Weights of a small transformer language model: normalized queries and keys, normalized values.
Each number is 128 + 32 x the weight over its row's rms, rounded and kept within 0 to 255. Layers, rows and columns count from 0. Numbers have three digits each. The size before them is the row's rms in percent of the matrix's.

# layer 9 MLP down (transposed), 512x64, rms 0.206, rows 297-403, columns 0-63
097:169140111156155148126115106174123157173123157171124184124110068124158140114156167190110206147187122128108128165109171095149167058145145117138111103086109119092120060110148122129125191109165130
091:114122154209148141159170133159155104094156119151137181142150171129066132141115128135135062186082137168129108175127089163135184146110182125097171132105204119162121146146152135145133174114160164
111:093134092152124201126152146087141090172108061157118141089153147111105099103124137100080123181124143084109079175122144118156101073097159128161120180069138083122095126140144145160074074119113173
086:104157140131149164141138155225140089160121079127154102125105056124104161139202123121135107174112113212089124115127094118136152084112143189095077141132157128134148092098143136102076105155112129
089:102158121177140178090133144164143073187134113137060139162138130150109194118148131162082102151185188156134149146134106187167119148070095152121110150099132076178116080104160134121102160110113130
113:113153146028116136120089140103106075097115114073088151096103129107131134114146128153134146103105090150102160138157120165109101148072079080175063111145162137130123142061213143142148134158133124
080:128213102127116157119122111091125096091188113122119138129151154098119118110165121135138140173159195223128082124067069087154122146156127068133141173082140089113089146128114113124124101158104152
088:138156180136129100153138107189139091113103096132195144153129160101177156166178138149174151089156107079129134117106142136118142046178137132115094145114121155152124147104160117140130116209118214
101:138152106111130167223102125117128135105188116154136053122125107117054119084158135124124149148099182078131153102084079125120100131144138091076147157183147095118074128155132100106108140188121136
119:086125132197185117153116137192091132185115157104154127096160154142128145094119075067096104131115107202131124103101125109128104096094162144148122119101098179093154159134195149125198119137097148
119:089129091179089153213114145113145108128109119189099131105155174104114074098164161140095114103119098158133065165121148173164129102101201105119126182101185139115115174116085143133139157111121156
100:152104133105203076101107123134100175121179105139165128108097095149139168098088083097118106134094106138108119096108151177132172147158099117086137094093171133163194066154080154186132171104137120
118:114127093128145148130094112098099104177081153102118134161054090134130200162127126179081108146093142127147170136169149155126101169164153105226180091153092124123142112164083096132109120120089125
100:042135137144123177145182147088096125139126073121160165124142116125174134068141157106106125085145130152161154114063132167101101112086166088103168156083102187117155109063106102164115127158133149
093:194126165119121131179105106116131160144096119116159118217213178117112115168143171140155152158145102156118075071124129126115154134145068114164102108087096086092155162093141134101139111088112157
106:112173174089085110087099106154167220128119068126165102130119134082214094118145171115187126163159186149149130177104115116124173135180113126145111119122129133116130114116082167144115113117139094
110:109083173162073103155148106159134144145055136185127170155116107102129135170062130093138141110076135078133115130121140153131169083102101165161163062159088122130132137133173120147150124215128118
107:134113136100123088130092143168054138115111099181160149068137120110129144139125081138092138128125103114114126127176128110058098100146105073136135159148161255108131149124096130132108154166106130
114:136144100185130159134138135118084100161069136166142127111090140104190144097117111168138149192155184181102137124151087095201118161117095152132129200111098182114150126076101108140151081161140120
101:136133148120114115160142135135101179141178118125102137162122162200142150153166107122148171102121120133163177140125132109164050150114144132123094048182194177094185100088145153147117129096112067
088:146124142109148149093109125089063136093094152110139157169127082138123112193103109139150097100160119148124130092162096134093120141156050102171118051186103148087152120174158076097168125168085144
097:151138099039153112115118089150136110142099127125137137082202146080184151131137145140137158184130100142130102132095136095127139154123230064186174128116120134091083163122166148126109128120100113
121:139116134143152139149147086127123110142123103104102055160073171094122088117129161121211122108145179137153162167146173198094099146156123154138109133111184104107059085153147164094163105111081140
080:160056146146162118119146151140099150130170118096129141148135117085063075102132188190123081165145131095172142116117109102134151104100107078133106118123099058053150119114159143079122168164138167
094:179132164111109071109090149187114210101126099143125071082133136100133114127179130147146116112103128083109128105094139192108090193170126124125083123123122174119149181124135136129052150080122123
142:099136043131125094098094137164112163105120156103118071068127132100147134138103159162198137176098145140150192176126187127104137085119130178127123099115167080143116127075122147085128118073143156
088:180045123129158102144119122109199123144110181132209139095112103141123077137157148121101122144129175129126113171120064134201131127152154173082173163166138153130144143105154125155128166105100165
098:128160167155145120170170138136223131135144098175139093128115140175155174158149184159098130146134074183166154189085135139173081124129157144138092153078133130134138145123135103095144181150181118
096:095196124163120152126156106145160136160133129163088207142158142155148097135133132104108181112116118118140096108090187145139076105115166133119027102130167173099159113139146104140114203117166147
099:116135151104171095137170093114177077128124104102159250106212105143120108136133127071131135124099103155124076164123099146145113151116080123190085120149158152130138115112130111181117137134145095
101:153154123083146147146078110113093098136181131075138142147062103181149118126151117164161149122089109095098107151130099126190091184105153108067157100156132111147104157108128178040178132147107119
096:183101120113159137137124098142185150129129107144198154129118137044103129114118174117136150154082144078102097120138071155054116148091163147145098155066141085139106109138107170121055158130105139
075:099138109102128132143200132078114150074161148169108106161126124142165144053090111117184133077061110150122147116091104155099162089117112169108083191113115168110109104106083127125153137178175144
090:139118098086077127136141123157171079101136130156184162122159077086142102148146166182097121123115141110121147160155159149106100089149140123107170171097105232120109147140152171112127202165109086
091:173122157089116102090144100148145115123175119125091159112110089131149141153070099130140184175140101135081130167091155148189129049115207123150152054119100150139147146109146174113184108142139113
104:091133180147146162182149058162085103158109028159109101121152159122048131166142118146134117118156134158098084157101101141115146163171180135103127123069123147137104156114165112098098133140152150
112:162145131167157118133148105155144123134121171148133179144155109199165100169158106136069172125115146090162123109070148158126128173125160175094206112135125142148188138178125109167092192106129173
089:101097131090115141149165121112135105166087129092091172131128109158132128144063119159123095091143054109162138108182189056130117162172113109174109179113140217166082114155119142138133133108142139
082:135121123112093148105137171152130153092078152098117139101146134114131176163094087128100169080064133108073169045144131083103144155114122162083115151122040141120176146149170119145100158152168151
096:162175115092130096066144208084116144101134114125099113130157165082092115141089077162169164099105068093119109100083126132124174180120148116126094140127171096184104143127132125114102114133123208
104:154150129074129138126150160109110076105149143123094082133176168183138172148135127121144169129042169150099148102130106033145174143100128102131200113158108161148138095140172110119109111135181136
109:139142144112098102195109132106076103133130168088124095101062096114094123132116141130181107110155121147151158150087082101161184106175084065212155116082151174105144127143148138097102106146167123
112:149157125172137141100100137129103134139162099106106133064111146113113117114000139149173127140125147144088112134201088179117136157147125104126114095204174119146100155107121097131151099136088101
101:130178151113131099120121122137124134132114093135157149191150146119154119147138203097127141100088099141139170124073152054127124162070094146149094040182128179171121158110151085130154187126149114
088:163107163127110118079151097131166107106162133162118090081062091132072143111067215144076129133141144165126137150175108119157154079122186175133106150138179124091141130128122099097089181137115136
115:138139157086151108157123092144121153115127057124089177068137138099089107117154145143097100154120142139140071115157082071104086095179106151156156103108132060076127179149130136183168180155107144
076:152094164139148163197105114113177176199155122191082132133173137167149103125151181143095113126199217154169109100087154162115133115131129133123111116137095127149079125113141127121102078139114141
087:162103187094104168143113121106141148140155103112131165166146120126094133130140043195105104150109147100126145126076152113137101158150076058163056107123119100062171172078090129131138114133132108
098:114107135082097153122093144135150129147088107150198186192174092167113153089093179152164127110120104090171097113122122184090174122114189136130189110123132108078154114102167141128138072136097146
098:148156139103142142173178070202092136108119174155063134075154178138116127135189139144160142121144125096160132084121152081159144099129173144201162144167096153183118159173111134109103116121139122
088:100134194108131058120093118124123141113095120192129135124074078182122162197099080166148098147170125158119119137136164129122088089101165066081129086104146137092110075092130170138091144123125121
087:141176162162112136039161173126102056111150151153132073132143107136130084051080130128144108101118138098139111113180146132065121089146088127169137143163141139134163129126108159190155098102148162
096:091129115167077154122182087136145121166122124115014119187112127105182174149152111126122126080139116150118140055130130180126130186168124149120128123095144117099071120115122121118162141180144171
092:116127152118073165188168101158118133119157087133072103108122176116128149155144168153130099091166132218143076131050124123156152117154175126126132134081129167098087134069093114143140081129159146
106:153102181179180123107174130133124082117127141179133168141148030131104124128120130134110111136093164132065158106128121120125117101186159126136125069173118072135101057086100173157117160102123138
114:090051139103186080118148117145146096131120171127105112144122179095079109134126100160147138064130136197072103126119142140174081115129155105160144204121147117160128088131161094159148135115128196
091:092191049067129134100074099077141147192128134113129179172088103136119161120115139092115160089113117155201114155120122186125135149110172121128141132121145046167115138167120129129128149102130152
085:139098107045090102121092112140078125152110158091122159082049131106109160124163159177140173109155161133163156133185090099114125146164142091143149142162162123100100188122116130121113142139139042
115:117113105106150127134135135160139139148130169102106150134078106107204126130077154128024133172134153191103132146083133126045127138104138123056132100110095142099139109179154143146166111100171100
121:165167104178128131180096149147119101181131182099068091103055101123162151130151109149051115123119126126136134147136164119120171147138100102095186080138201133099123145092108134139133145059156123
088:122126143129149176153147088097123134139059077129125158149095141143132117148191144137156114125143140081179126097108137171158107157103146210119128128153108047153080148164113055111173124138104186
081:098086158068128164173196105173181109110157175116125084170141160130119138132092167110078054188110115167161087157076120136104137083143124136131137129089133118112149134134069101135101141137134176
085:094123121159151127149109185108167146126152114125053115115171137120088126052145140092108108200140151170121106124134127103136174054139178167091132168086168147093153163148102145103125165130189114
076:130093170120095102125120062179119123123136143090156110091132152129161088151092168169127103032107113103149203104126088083126145113143134158064143114113179207122156157136114134131133166158138133
097:101089109076150146159073105115061076131113120105135107130146167081168185084116139142115099134117139115130123127114107130174126105177230131118125139141165090054101128067152079142137108142140126
078:173147213113142104165158175171078116158163106061111106132136140105130195144116096175129139117110156097117164091086127092167164094119147155060105103157105083134128106152125109141154106083148091
084:107099150051127171125166123111127147139110134135113129131060172172088154081095151116108086164104161159132162134110102143116147165172094129135118138141225157198077169156141118106088128143091108
089:102132129071086145154130192121115106125179177080118147143088145113104129115116082119126140146098151144102145128156170140085103163167073054159051155088137127129161183142097172134111160155150174
107:143163092093091140103196171076054164117130076152068123135164162115122123115132096138188166145121098119177132176115090113121153130133116125154140212134163138138133140145175148128119151184158168
124:142152130034177108112123161122156119098117186098144100144174160120154156142063104154193113097088087107175186113116129142101116128091113161155123061187149121137119097165164116118149117120109095
103:091186148124103167079126105168153132158098115161146092090164154122092174180091163108183092104112150061123144136116044150103151143160131075163137148082108128147092111148128184121153132167147116
101:115160164045065126119144084184126213137147092162123125112090179053138157144131150098134115118130143125151086121113101141118108150138185104123095088119125079166080128103079117158147123128128088
097:160066204197140098142102131123193120069076094151129116100159080154142084114146122115141143161137137135136121065144146144141142099158153152086097085108074099150161113121103142109067149156091134
106:143086118239099150134119129147127202135080119118137138103122165128173165168124094145159095104120107118154142166162118089126135159145167079160096130177076173131093133163142168094158178127097140
115:112177141106115108145089136142152151130067076073103112137087152187056160141102169139162086126076131102102145152132156157099075167085158131118088102115074184110081106130093127108104155115141160
093:086179110121087122151165181087168093098071160123060180135145116135136067106102160078124124143118123100118165135133126120107144095106125133153105142197182146085165095122147146068065146137107107
096:191182092103150133100091149144135120118082167090152112122123126137138164108130100112134188153139160156125201080113092106133165045171161086178127173124146068099137153152083129141090130118099139
075:136141125108141097134093083103138127142123088127104115141130143148170128132135139166153103157122152203109088154105134125095117055126118193050075159097123140169064149145152109136095205139189162
126:147167133107134170137186078139164149100102117202067113110111068128125148175136192085135105110103086124170155141099194103127140114186102097136123134106092085130173107159165112123127148170102098
130:138160108118070174127124148126144181118100135108130164158134105142072104123101097141151131121066101142093132136143142132134090233125166141102136061107161061102102144107166173079081085118143147
112:152123107188148075141127092141119117114213095187153133086105101157158142124149107182160121114129095044080131109092109130144143177110172175136135113132100125155195127115130126156075166156130094
084:128176193148136115148099128098121143172114125125097082170186111184104168119124140093095168116095149133136109070135152178112134207124111075162157136102058162114121143103093151061143106124129101
091:142083078123080123101132097119177180139114119109167111141087112098163135061168165134141193146139100101159169091078094106098152111104153122131159130127078175161143195142140158084099147150163081
086:098108139089094158114175228106137142095155119186072146100135177107088150130134152142094149115162115148076122131116119101105118186137182113076138149124095157101135127127110170140036107141137119
097:158176108057160168129129119118116094165119177106137152160095149077112135092105110109132177155089112100123070132120073146145073140112145111121106131147195099173162132076180112147130176184136177
083:088184110104088154159110127144079143111108181158122146177146139109111133124091104114180157099109098135199108110125112139153045055107121110133098098091103094131154110179121088166103072159114101
098:142178146153154110116120129106102092155137120135140133128126170201185154113170116216143161148166123101086137118143110140113154088131136163164082139150184077171187110125100079163115149094062118
088:109123143136122119157118168113182099145136139138074133147149199174079075114137104137129120130156113106096106119105104128157182166104166066088144197080146160097164133118156144088028125141133128
093:059179139082117123135148072156102132097097142088153112137074111135125183106148130145136167162118142115131111112125083118140130141156180078111139146120195086143090186139157092115111186178204122
111:102140092144153099096096108102180177143160084129129132149054140136113113178135155158117156156106207131153161113155121105163095105130104117114129121150151079140106207170182164103168124182179117
107:096066065117106133180121094120105114132101132151110095116209186151129136090192141122098113138165156170118085112089121171143139104161104115089208173095116107121159133117172116118086096117138102
186:119104089085102119135118137128119136079111143183146115181115085099101074127138136139096164106121119144112139136147183118131135223211141160129125127137071147135207153113107072137142128169101184
090:159158190119139162177145167113158119110119122113157174123174113127162148096141102079111168150157058153119147144086124120078118096129127110199116117101134077112154076094206182109152121142169102
101:155080185197136109121096150112107153139172128135115195153098182129123157101113115080052193098131161166066131118118136123124171114145127172098163145096115152075079096095116145118147099102120133
096:117064112183140184181120089122184113179071129154125109133063142081134082137075110116172128119159128157140095122125106198150112157090100120154133142113165208113168103142115091141114132122117131
090:135210139093067177105131140123121068131142208130148130140159056118114135109090100078156154129115091175154122130095141084144141135193179143116112135168102120118161095092174106132154130148165121
135:115093175126158158156118110122145157149110144071128078129083154146131112114153147138127103129174139124092105153089087160158132160065076151158105137110064146100132193100129071031115145133079148
115:136141122141096128077131156049158136143091147135173148103149151040148104125080149154175161140135109130147153104081153120120169098114175210116166106169138163127120099114122132093125111167134051
124:100108194181112096152094122127144091129096120139099116098193078083133079151145223137168086122188122079160139103127142146124124149080153101089124105121126136097203113154121125144139123145134083
109:112064174152113132164105084113116132137112065133141174161070102114132179155157094129144108056148133164206123070088087149083138110158117143119140097121165049127125111127154150143125096106127111
107:096117133130108061118154102130098093172104129166137173164131091159111075116097190193158138120119141112111031151092138070154146124182120152090076131160113095104161114145096136118143164130140093
083:125087143097096135196149159131134132090119146140092095113147172128107103160098167164153102218049111135072144155114133143093121119086108127086131117134159092177068168117162082101095105157144122
086:112174155122146194163084072155108181159098119172157132165151115148074119087122095136085136108152136115112147127120198171114109096145134112175145156065098088120078156097137170137171088158118159
116:105156134118139099165064174128137117089175114105108130089175063154109140157161144143113112021172148109134145112123154171129099124114139112118098144159146165120120088121117137176114167197196109
096:122130132149102114137178156168138175080153109070150126115103093114074178180111115184174139121157160186096143109126194144123141132141196167061104092172093172110131139147128121124108102162126158
101:074163151134088149098159156086134125119157096188082162131112173092169157115129160105093137116121109108159116121132113193134112108096139190156125115173176138128116041095124123093087153090089071
091:160110103081126109116112148149119144115200129221099152077174121203178105123154089153096142109158168149147133124131143112140111173210172138111170150122124120124173117122091097167084130142133141
# layer 9 MLP up, 512x64, rms 0.206, rows 298-404, columns 0-63
089:135150130110070097151105126125136072161124181026110112071114069083153153106158123129125172090138202118140161146118110130129114132107097134105147147105127046124121113125139138112133143111047100
090:112111077130150147151173149126136060130120112191125120060135089113135133101100110063104094063110172101119135164124133097138111126095116169131136130106170139148050117118127120118087035105106171
089:107154082134127109161197137125093151075138209107135142083087143111148093091106124118176119082095134158185121102159169110142112210140113108160168131099143068111119110109102143082107164141116168
097:129069135199152162149126184207097116124083153088213130120128151146114117159097144127158111153134139100149130098134113121069154111135149109177147106125123099086076103127126076098187101096094150
110:131107158201138084120145127137183141093103107092141143153173131172137127075120097110181148153091197150104150138091145132113148186111121185164118088084112082147097076141133107089131063097099127
086:126149138149147132198159136170133177067115142111136111129154099102148102122118125159090094117084162129113109168099173109190131132091140139209199155139135119155094096139053146138061109122092110
091:113081141162148127104134176169162074138190172131153082144099138126106107149119098138113187159098124159129131133169150103099105162123100209177142116081143173131092189077093115149152082157153148
108:125071142141102106158068121099078130086157151166176116097127086043119097161126109102180118173128200124166177115177148121145168089125131164132108105058134108120114083106099121126151114129149132
111:148126136141156084139112148167120158158194131139137106089139129091128136143171149121106154132134205124124174191158131120136181118173056174136170097093055067154095129098104097095092105108143135
102:098127090134120116181144169160118034088104122138136127077120150138130116051118157093146056085067124116110126182114142126125165146112144184146112130072094141132118145105067096120150087128094112
100:134126146158195134171138122139147127085161229096141085103139130055120067122144086105126126147171117096121170119131182154123081141156115163165126090085132157107113133158135121118168051128125110
117:062143130166088129144155194125109126108078152105069126137097158076104125173211132067120091119023123131141154155181130116135123185152132122138135123142126114132123105089125110124129084107118124
102:119117124129119145169184145082136072134110125153122117049106132113140107120122125137171128120114174084109111192134126118004163104131108145106146134138112148121108084080084069137111068134142104
098:128087145138176105146160136116125129124113158168117120063136110134095115164131144116138141107141171117158174198081138126146102133091107186152181104153155073099106119059091160130204175082085104
096:072104100157154089126166141199083125107167200152091116159142132091104078117148143155130164119153124116131188101188141099125116077121080139190107120097059142169151099127144116144117094094134111
104:090145177112159103178161149116164158145175170168092078119151123091103055115176125105094123100117148128073160143145136079125095127128116157094107104112065133169132134202114093106150162098182137
117:130116086147147079119148123216077112120113131112137118054096068092089153161158116114134126111161109066094099162125154198113157120097082119130170112157111174141090151102112089099177144123104140
104:110151087169106081170178145129123133122102189139090109148139103111105138118144093139094155098183168117114179084165107088102106196099174143133174110136108125180063119126115091145162096076078126
104:154124133127122103145142167113155065149111201046108079078136132127105131148136175066067126145125188099110155131140123174088167137080128158129143130100113087084102090103126109076153147091100131
094:112149119090112106170176216118147131147166135131127083132129139089156128081147144118115117151134144155131172124130172100151153139099152157151173138090131077198146120087064140058079111133174187
103:141084124177112034159181113132152103116127134132119102102122065133149116131114070132148125118151115148081074146054138141118106177156103161117171140083126089145153103088117142099148054129152172
112:096088155183189167103133142112116151051162158135148145119131153137075073151160105139150125125107145141134173182201111122133165142099152126172126069136114121150060118101085138116179095146092116
085:023100143130051166117133134127130180109108140067183131121148114118091109110126096099150115049105123146135126159151181106135111179120136139128177145179133118121082159151103123188166123144135120
094:137097106076089140157173148110094113117134167075145105132119109174118085090152146115098138136147137175107115181184134042122147093088116127143113104102154123209076089119116115103165098148127195
092:154133126164135113148159191176149092138156127099132109082083088091115035098177136102174135127169163111126101182134121079097077147130115146134125126093094118163106115175092053115135122162101112
093:105124150138150101137150157164171141112121176148086137127080068157095113156146162158139102104120171110185136144177064116115107113126167159243138126133073113100087110111088112125133151097172120
094:107112060170118099138087178097156108123107124076095114121114085123141064157168196101185103101130132134203133147108118067071133144131158121094158132136105099085102158122105128129108066094130146
103:133045088181163124095138196136070094051132107115153157108114123129091110160177102120110127125105139065153117173115183122082120160143101112091176126137093121154121138083125122117153130125082171
104:102160122180161045120137181168123104164140134144152168127161106123093143144165073126140151104114121214120118216109130126147130126123065125105134140129159078146136117104100075102073109163151138
105:113146159170156047126159160104162105062135154154139140110121141097136103118108152082082122113137093179163145137161100124128099149049102196185168113127102155099084144113079088110144123135084148
105:097144112138087148151149182099063099168134134147079107110066137121092134147103043108137166128107147184115104135169119114165088144091169124103184095166105107124153095099128089120186081121138164
081:136176158127154117150135142200101145140158138094160084104060123144106152140119136139146141116139125128105140151153143103098122184119188149150181078120116154163168199153113069191119085110170192
090:089130156138098097193189124091124134127132112110098135170152141144113082095122134180174105077136166158141140137120140074163118208144079112126165143073109119049109144140090091091149112140179135
096:053102075161152155129125112138092079124140102105150129102092120124084101134125173125147123092107080194169145170104102132124079148119083103126208094129134100123066052095130120106127147098096127
093:089125108129132123162210120195068062127144083131183117126151157124110099134144139074140108100126177131093151169138113138145107197106188150125109103115110145095130107207150124079132149145122161
112:135126178128122092163202116175158124140132089159100057093137156113118117124154126121128155133172174145095170115159190130095146090081113184120168109090064086118100117138132093093094088086097123
096:126058134125070106173104131170095149093086165169193110091158121084108056088135118081138148135194117151134101118169134136099119153161127130144144127095134082099119135087092084125120095097166078
093:101062079126111099143138101127114117179144136088097094095112088166118103077092168153125149165199140171105114139195162155101125125147135125181176143065121104123088063128101134096145108108083124
099:065065119153081071138128085159128143108167092096147122103104080084147167101135137131089111166084204121126144143166145147097145160100073162150137123067104139201132121100128153139166100101120126
106:080092113146095088124198117192149192104134161132122100095111123114137133118162129127138111148099108086103114107169103196119103099108150114211187130123099088135100124117120082128167057116087106
109:096097154137077093154121155132149094090076150164185110135069146099121097141158126155103139083149178089108176129143137149062073130093139165160115132113167176066071120086145084124148135102107134
109:065105067139081150118154133150129132148143135141191085144092126082145146122135084121150122133172135166179112148117158127082167132123171153148191144064111096137133079157061168086113091104168103
097:158095091189155117090149096145108104151145140129123133173111121106092159092151080150091175075087125117151128205138165136061122150070049157114164131076145097165112135143097102095111120155129123
088:096121053124156121170142098117094117113104093113109165135112133140113111143120122129085095109117106076128161121094091066087122148099054184156121127192075120158126095127149130046180115129072133
108:138160111185134064135114151166140160111159167163103114129130113179103092202140082097129096099117150075131129178140108114088121146067080145084149141176077087132135150154097122104072172107108144
083:091157123109054123145131130157127140145157176097143116159141076108098177138095111116156067076093121133096065146103159087101112139117080144186178138148094132135132141052131106131131150188100082
099:067149131142065156142112091113137129106136138117155108147094118147092108185166136116117173138066164178108176179151190138112050099144127179143156122125134113150118123120125129185091137066069128
105:074117128135124109130085125108080138100157150167183123149178154040039119121146131135088136121087136179135184115167165079107113153131095154174122109075116125155094097169121094148143147102112119
097:134116143160161113162150118110092089100191190135085098134104094109124049144152076095128116122117108088127176189133129122116103171170117137094110135168092140108125089143099186097122075078121185
089:167132126187057152109217199103101112120172178108144101111130171088136136148149116138138147110151126143167119163098113179149158138165104115155156142117134050174122110131153113068149119104163144
105:112119094125091112147208163139173163197145108065084109129117151145140122148167113140126137069134118162116079201169165104126132172127112168083187079099133108134141118154111121113120084127084157
104:098150147158145095187105157146165102114197112141147123150160124075137126139148094141178136132074142172123174150162148119068048182133133145199094097131141147183147122103147148125088082109147141
091:125111085150058120197135140129147106075185162085134148093130113147117102159126158160139110129113114095164097098075142133137170147115104137151141139115111155127112139093014101129064112144106069
106:094115148150095135117132150134055118121186137141065126131093138108085080130171076126114156156151206132063116146188193107138119113129076102129109109111126104138116051082108147101121140137093124
109:146129135161058105145100160116141115146125126082109101083130107141082102148180130073167138111108153128130082160133191137107103197137129219058154114145067117122107138138113122109132079077112141
092:140102146108091029165086143180166085139148104120100120109132058152139108112132093111123081169146151109107151144170133096073088158105110172133113114114087143086116154085149100091087064131118111
093:084137138108112191147137171139142128147170150097200091159144135143145118137177095115140123086092081136143131179115130197139156127127122140134166148117167089078093045129103098097176130180179147
110:119146145126129039133156116146114143131129149106134117061192101100134113101130087106149151170133145097102134177187164164150073164105132169172109066134158112159098144089134120082162083107134067
116:097113149135125116158128184207088145161209088104141099101117095054084099122117097138159084165122122129149171170173170121142155103162115127137180094075117097094150112137104121093117090119125153
082:134102105097091106110180176112093102128182126133131144102147084099142122109133174109149139119055139173084124213134094082130106150194151066186136102106127183123133150081143127134096159127160133
084:103138133166063103071134133187114188163142146152111137137072075139132062124122058126180171138131127144114151106172193107156128153114096139119125126089125145113169098110142175132131094138107056
090:111129051137117032170152103153120172105102140094159135161121134133130148201104109093107087100097075144119164089152095111151082162091106112170126099124158094138170117106106133086127151124068145
088:073147059115114138202148208156079152143146117111152127183124088140096105105145086114134157153097129199081090126189138171129173145124125097146139109127106122159129087141105147111149064139114129
102:079149150150171084130153148143133112108176167146161128081139156115109130151147106126143153095069136119123177152118223139096085135143089139124142118111136145024113116135127150086061079122086125
090:125093027116118179102140159154113125066151144138142121098060130175119071081161159098176098107147118145156100146141119116111152131110105102173174120112144092154088085139068125138137171136163164
085:140105089104074092148163182090126129130122115087148095126168121100124127116125069094175176089123102102096153147139181115162144113118092131158175158068146056137111114095152090098144177163127197
098:131122146127160084137082130093143131104126178142142097122111124041131104087103151137141098093175126162197113126160069097122158080087125169121145110087092093188086072141094091109112103087157139
118:099151084143150078117123139140086190136188120117149121064127136106090100108109146077095160147150124159123117153143155120129083170113068177150117106073083095147152091145085113098119039094110105
097:135156096159140048156166144144124171118150162093201055126104115116095083114163103170178098064137164125070120186146125118135146130097110156163126133119170141102103163160092109123142102152142163
105:092079084180057089141175149136165229151111088145114139140192086125104102118162079149143100116090130120155143119162150130111087168120176188146161116123145119142126125130118159140112100088144104
095:130077146142072106161146166098148135140150138133110171140173110120103113180164062085159067104107139149065108126100145112166105083080152126165154074135106093159112147100077129060105146114139087
097:120104095113044118121181137131101153110134142141112082164117150156153150200126109116128113082126184109118100186151138064111076141097111107171176138092139132159080108109100110154209160123100136
099:043047123161105116117146145143121111081092189118150155180105138149141114142185099128143095059125165145173148154156144158077161118110120131185152108151113106114099145119148057141158104109133108
113:142111115195153122133162156111162089128157154140108131117144148124086085195155079085235085097131117135176150201130129091147144124095122142117142093180125165081101108122117119078130131152114108
091:089065046102144081157140126179142130088177145116165133191112148102136160161114146123119085122102138170149128155118138096074150103167119129172143119075099114164116108164095094103143093067127177
095:118153097211076130136121098180123126173158115102074133102130113141117081126183132165130091129088110133079118142196112168106089127088090154172162156158108114163131125096171068111178123092109119
083:135117136132107137138149130118109182041136157103155117162086108096119120125151115123139157128147161069096194110211129161110086170139070107148155118148140098176165096113125138136202076100167142
110:129111109115053086131160165155142141150090137090177107114096079098120144105150160115175167102115128119098123168123122145129140154132105143152160060087144127120044098165146102050148150088119193
114:127115147192136046146158117140187099090107178116122102099131110111121119121106167068085178140119186102123168103164133128122133182071117202171130148099091122130095137113087127084164108107120125
106:090109145158083146085114152169093210121122158116149095094160154154099102144139132067078114100140142144135171159176172091075110098122133194137161109100096142140117118129052106158097140114126077
088:154098117150052095106115131132128197074152120076146126149132100125157111136121150144127087140188161168133113161173131091186111092137113202113137104120160071130182113120144107148099044121138127
095:113130101173114135142144153177055103053084099170164127120135106067072085141124124137147128100129166153175215112120130102122117156098103117089136141166160132098156102154148133084154093082108091
097:126083090167128105165153101130111087143119154094134153094151140148168127059135100166157061126052207071168151141132130136097132093110191157171116090141112109098101105092133137134175109147131149
099:153139103147172128114155136128174141108169140131129069083117105155101088136110154155198152132130142149057146158149178056155151150136151135099171091121094087081099054105076159093126096151115123
094:134149127104146120083128157122121068073171172073102077104080137133076056103112105098116140134115154159050129142185144109117134164150102093140162057126157113109077107099108148134128111143084133
093:133094121158112114138127134176145109104092174047074128113147056099179062107174164132108101123094181158163134127214118149118132128141117128106196103142108103134129111114101098141145154111088159
091:129070099125117150121176129131071121122166143136137100126091069079148166117099104173132120149116137168126118097142182088115073123130109143142136088124088042103082081115069134104137163083088180
098:148113101109167145169153172196122172125124217140159105117114150095143072155142099092135108084136137128073158182140132117114077115161114197135111158090129087104120093097064130086156101127116119
110:129154140149133132126171184077154122134161168099143109131178136073128132120146121094141138145152160158180145166103186119163177076105107159131132099050100088104098069123082143075190110104122149
088:105143078130074091165178108176099127166154164136145112119137150193087145111134125129097110110099126103155111176112169112140151117081109145123085143128107121066055028097129121136102080145127090
149:109098097136086112147108181137101106122127184068125039128120075097099121095131079093158103155120152086101117130130178121137154128090121152140183093120131092105113086099114105082137086101130210
098:069085140153121120080133135161156080128156140140129114099057162124140108134151130167142145131142205123116091149153143107136111210079172147100148098134165165084093124110130072135125124041116150
100:130092141141133110147145130124147178158157137108121047110129167093066164157132137116122137126133128153090146108208156148156157080058112186109146074113104087123122130154063079167133133121076159
098:135160086134129091153161135165116129133126169135107049186161057122144187155187132068184089134128136162190164183114130094127090081145141146104155096144101137146130142092115115141155115122132084
092:144090144216107099110168143167068128079165103100118082091073179150137131101141133160138103105144110119129153110170085132147176123127123140136174082025144085122117096136116106114128119110087115
120:142110068171119103086156125130097130127143148145121068114085098053079113126142096104163064084084084126152110172146111151115162133135074159144175099129065107093150128106154080091106084116109131
113:088081118156064093172110131102068149078128115104135134078162084088076154133133109061153141144111111134181127134143159125162106176133132147155166086119183166129127113111155118087199122087090127
113:119104132159089130101093173090076132127111165081126073109130153120146087135132179103113129109173204117131111158119162094111160111112132133115140091040138094168069077064115083112140121102134163
099:097102073154130155134168134145142125167222202071143095134107125127125109093122129136128135156144170092163177135116160095108153127073144111094159151061116114129134086166105173085168113164090114
112:114101122164181104125138183156150095135152106121159088142088132137137088194150169121169074095143201112142151135111146142098113112053117199107094101144103051127111113071109105109116125142153114
084:162145137153090112133149146089089105151134077092212071100102096106126110169128078155147106103155116079128137111199157167139075146086149123122116112071142071148130107077093131097159140156114168
090:115080111156076073145087117131128127126113157121166089154112113149117110117184078156092149151095158176159115153154112095154112213089107128072209127159148096081163123119171139128122135117145074
109:104146156126123125176109190137066144135125108119132111142143136079133132154141122082134088120166162162175179148191175131081073121070110159112092111107069081089101106114064129081116081131114125
103:067163131158126146128133114191178145179119173128126130121127100136113083094151120124120135154157154144062143123194195153112105111086122169148159131116089134120136127147107050130164101066054120
099:112196173165125129164174184131143168153147163181152097108156135142105087127165083112101139172125142126129229134094129119122090152095085170105114094150074086180133090144111106133134110123159120
094:072119128107147114138137125117177124114099154051157134129087195103142123115146145093139143108129137192141181121159166152114201124047077118155148137145129087143043117112106123100141110178136128
092:156081156125096069121188105107126186141174158122135155137188139086130072131105130121207100180101146160162136158122141113106132099117115134127204064068152114144104116142119094132110089120100104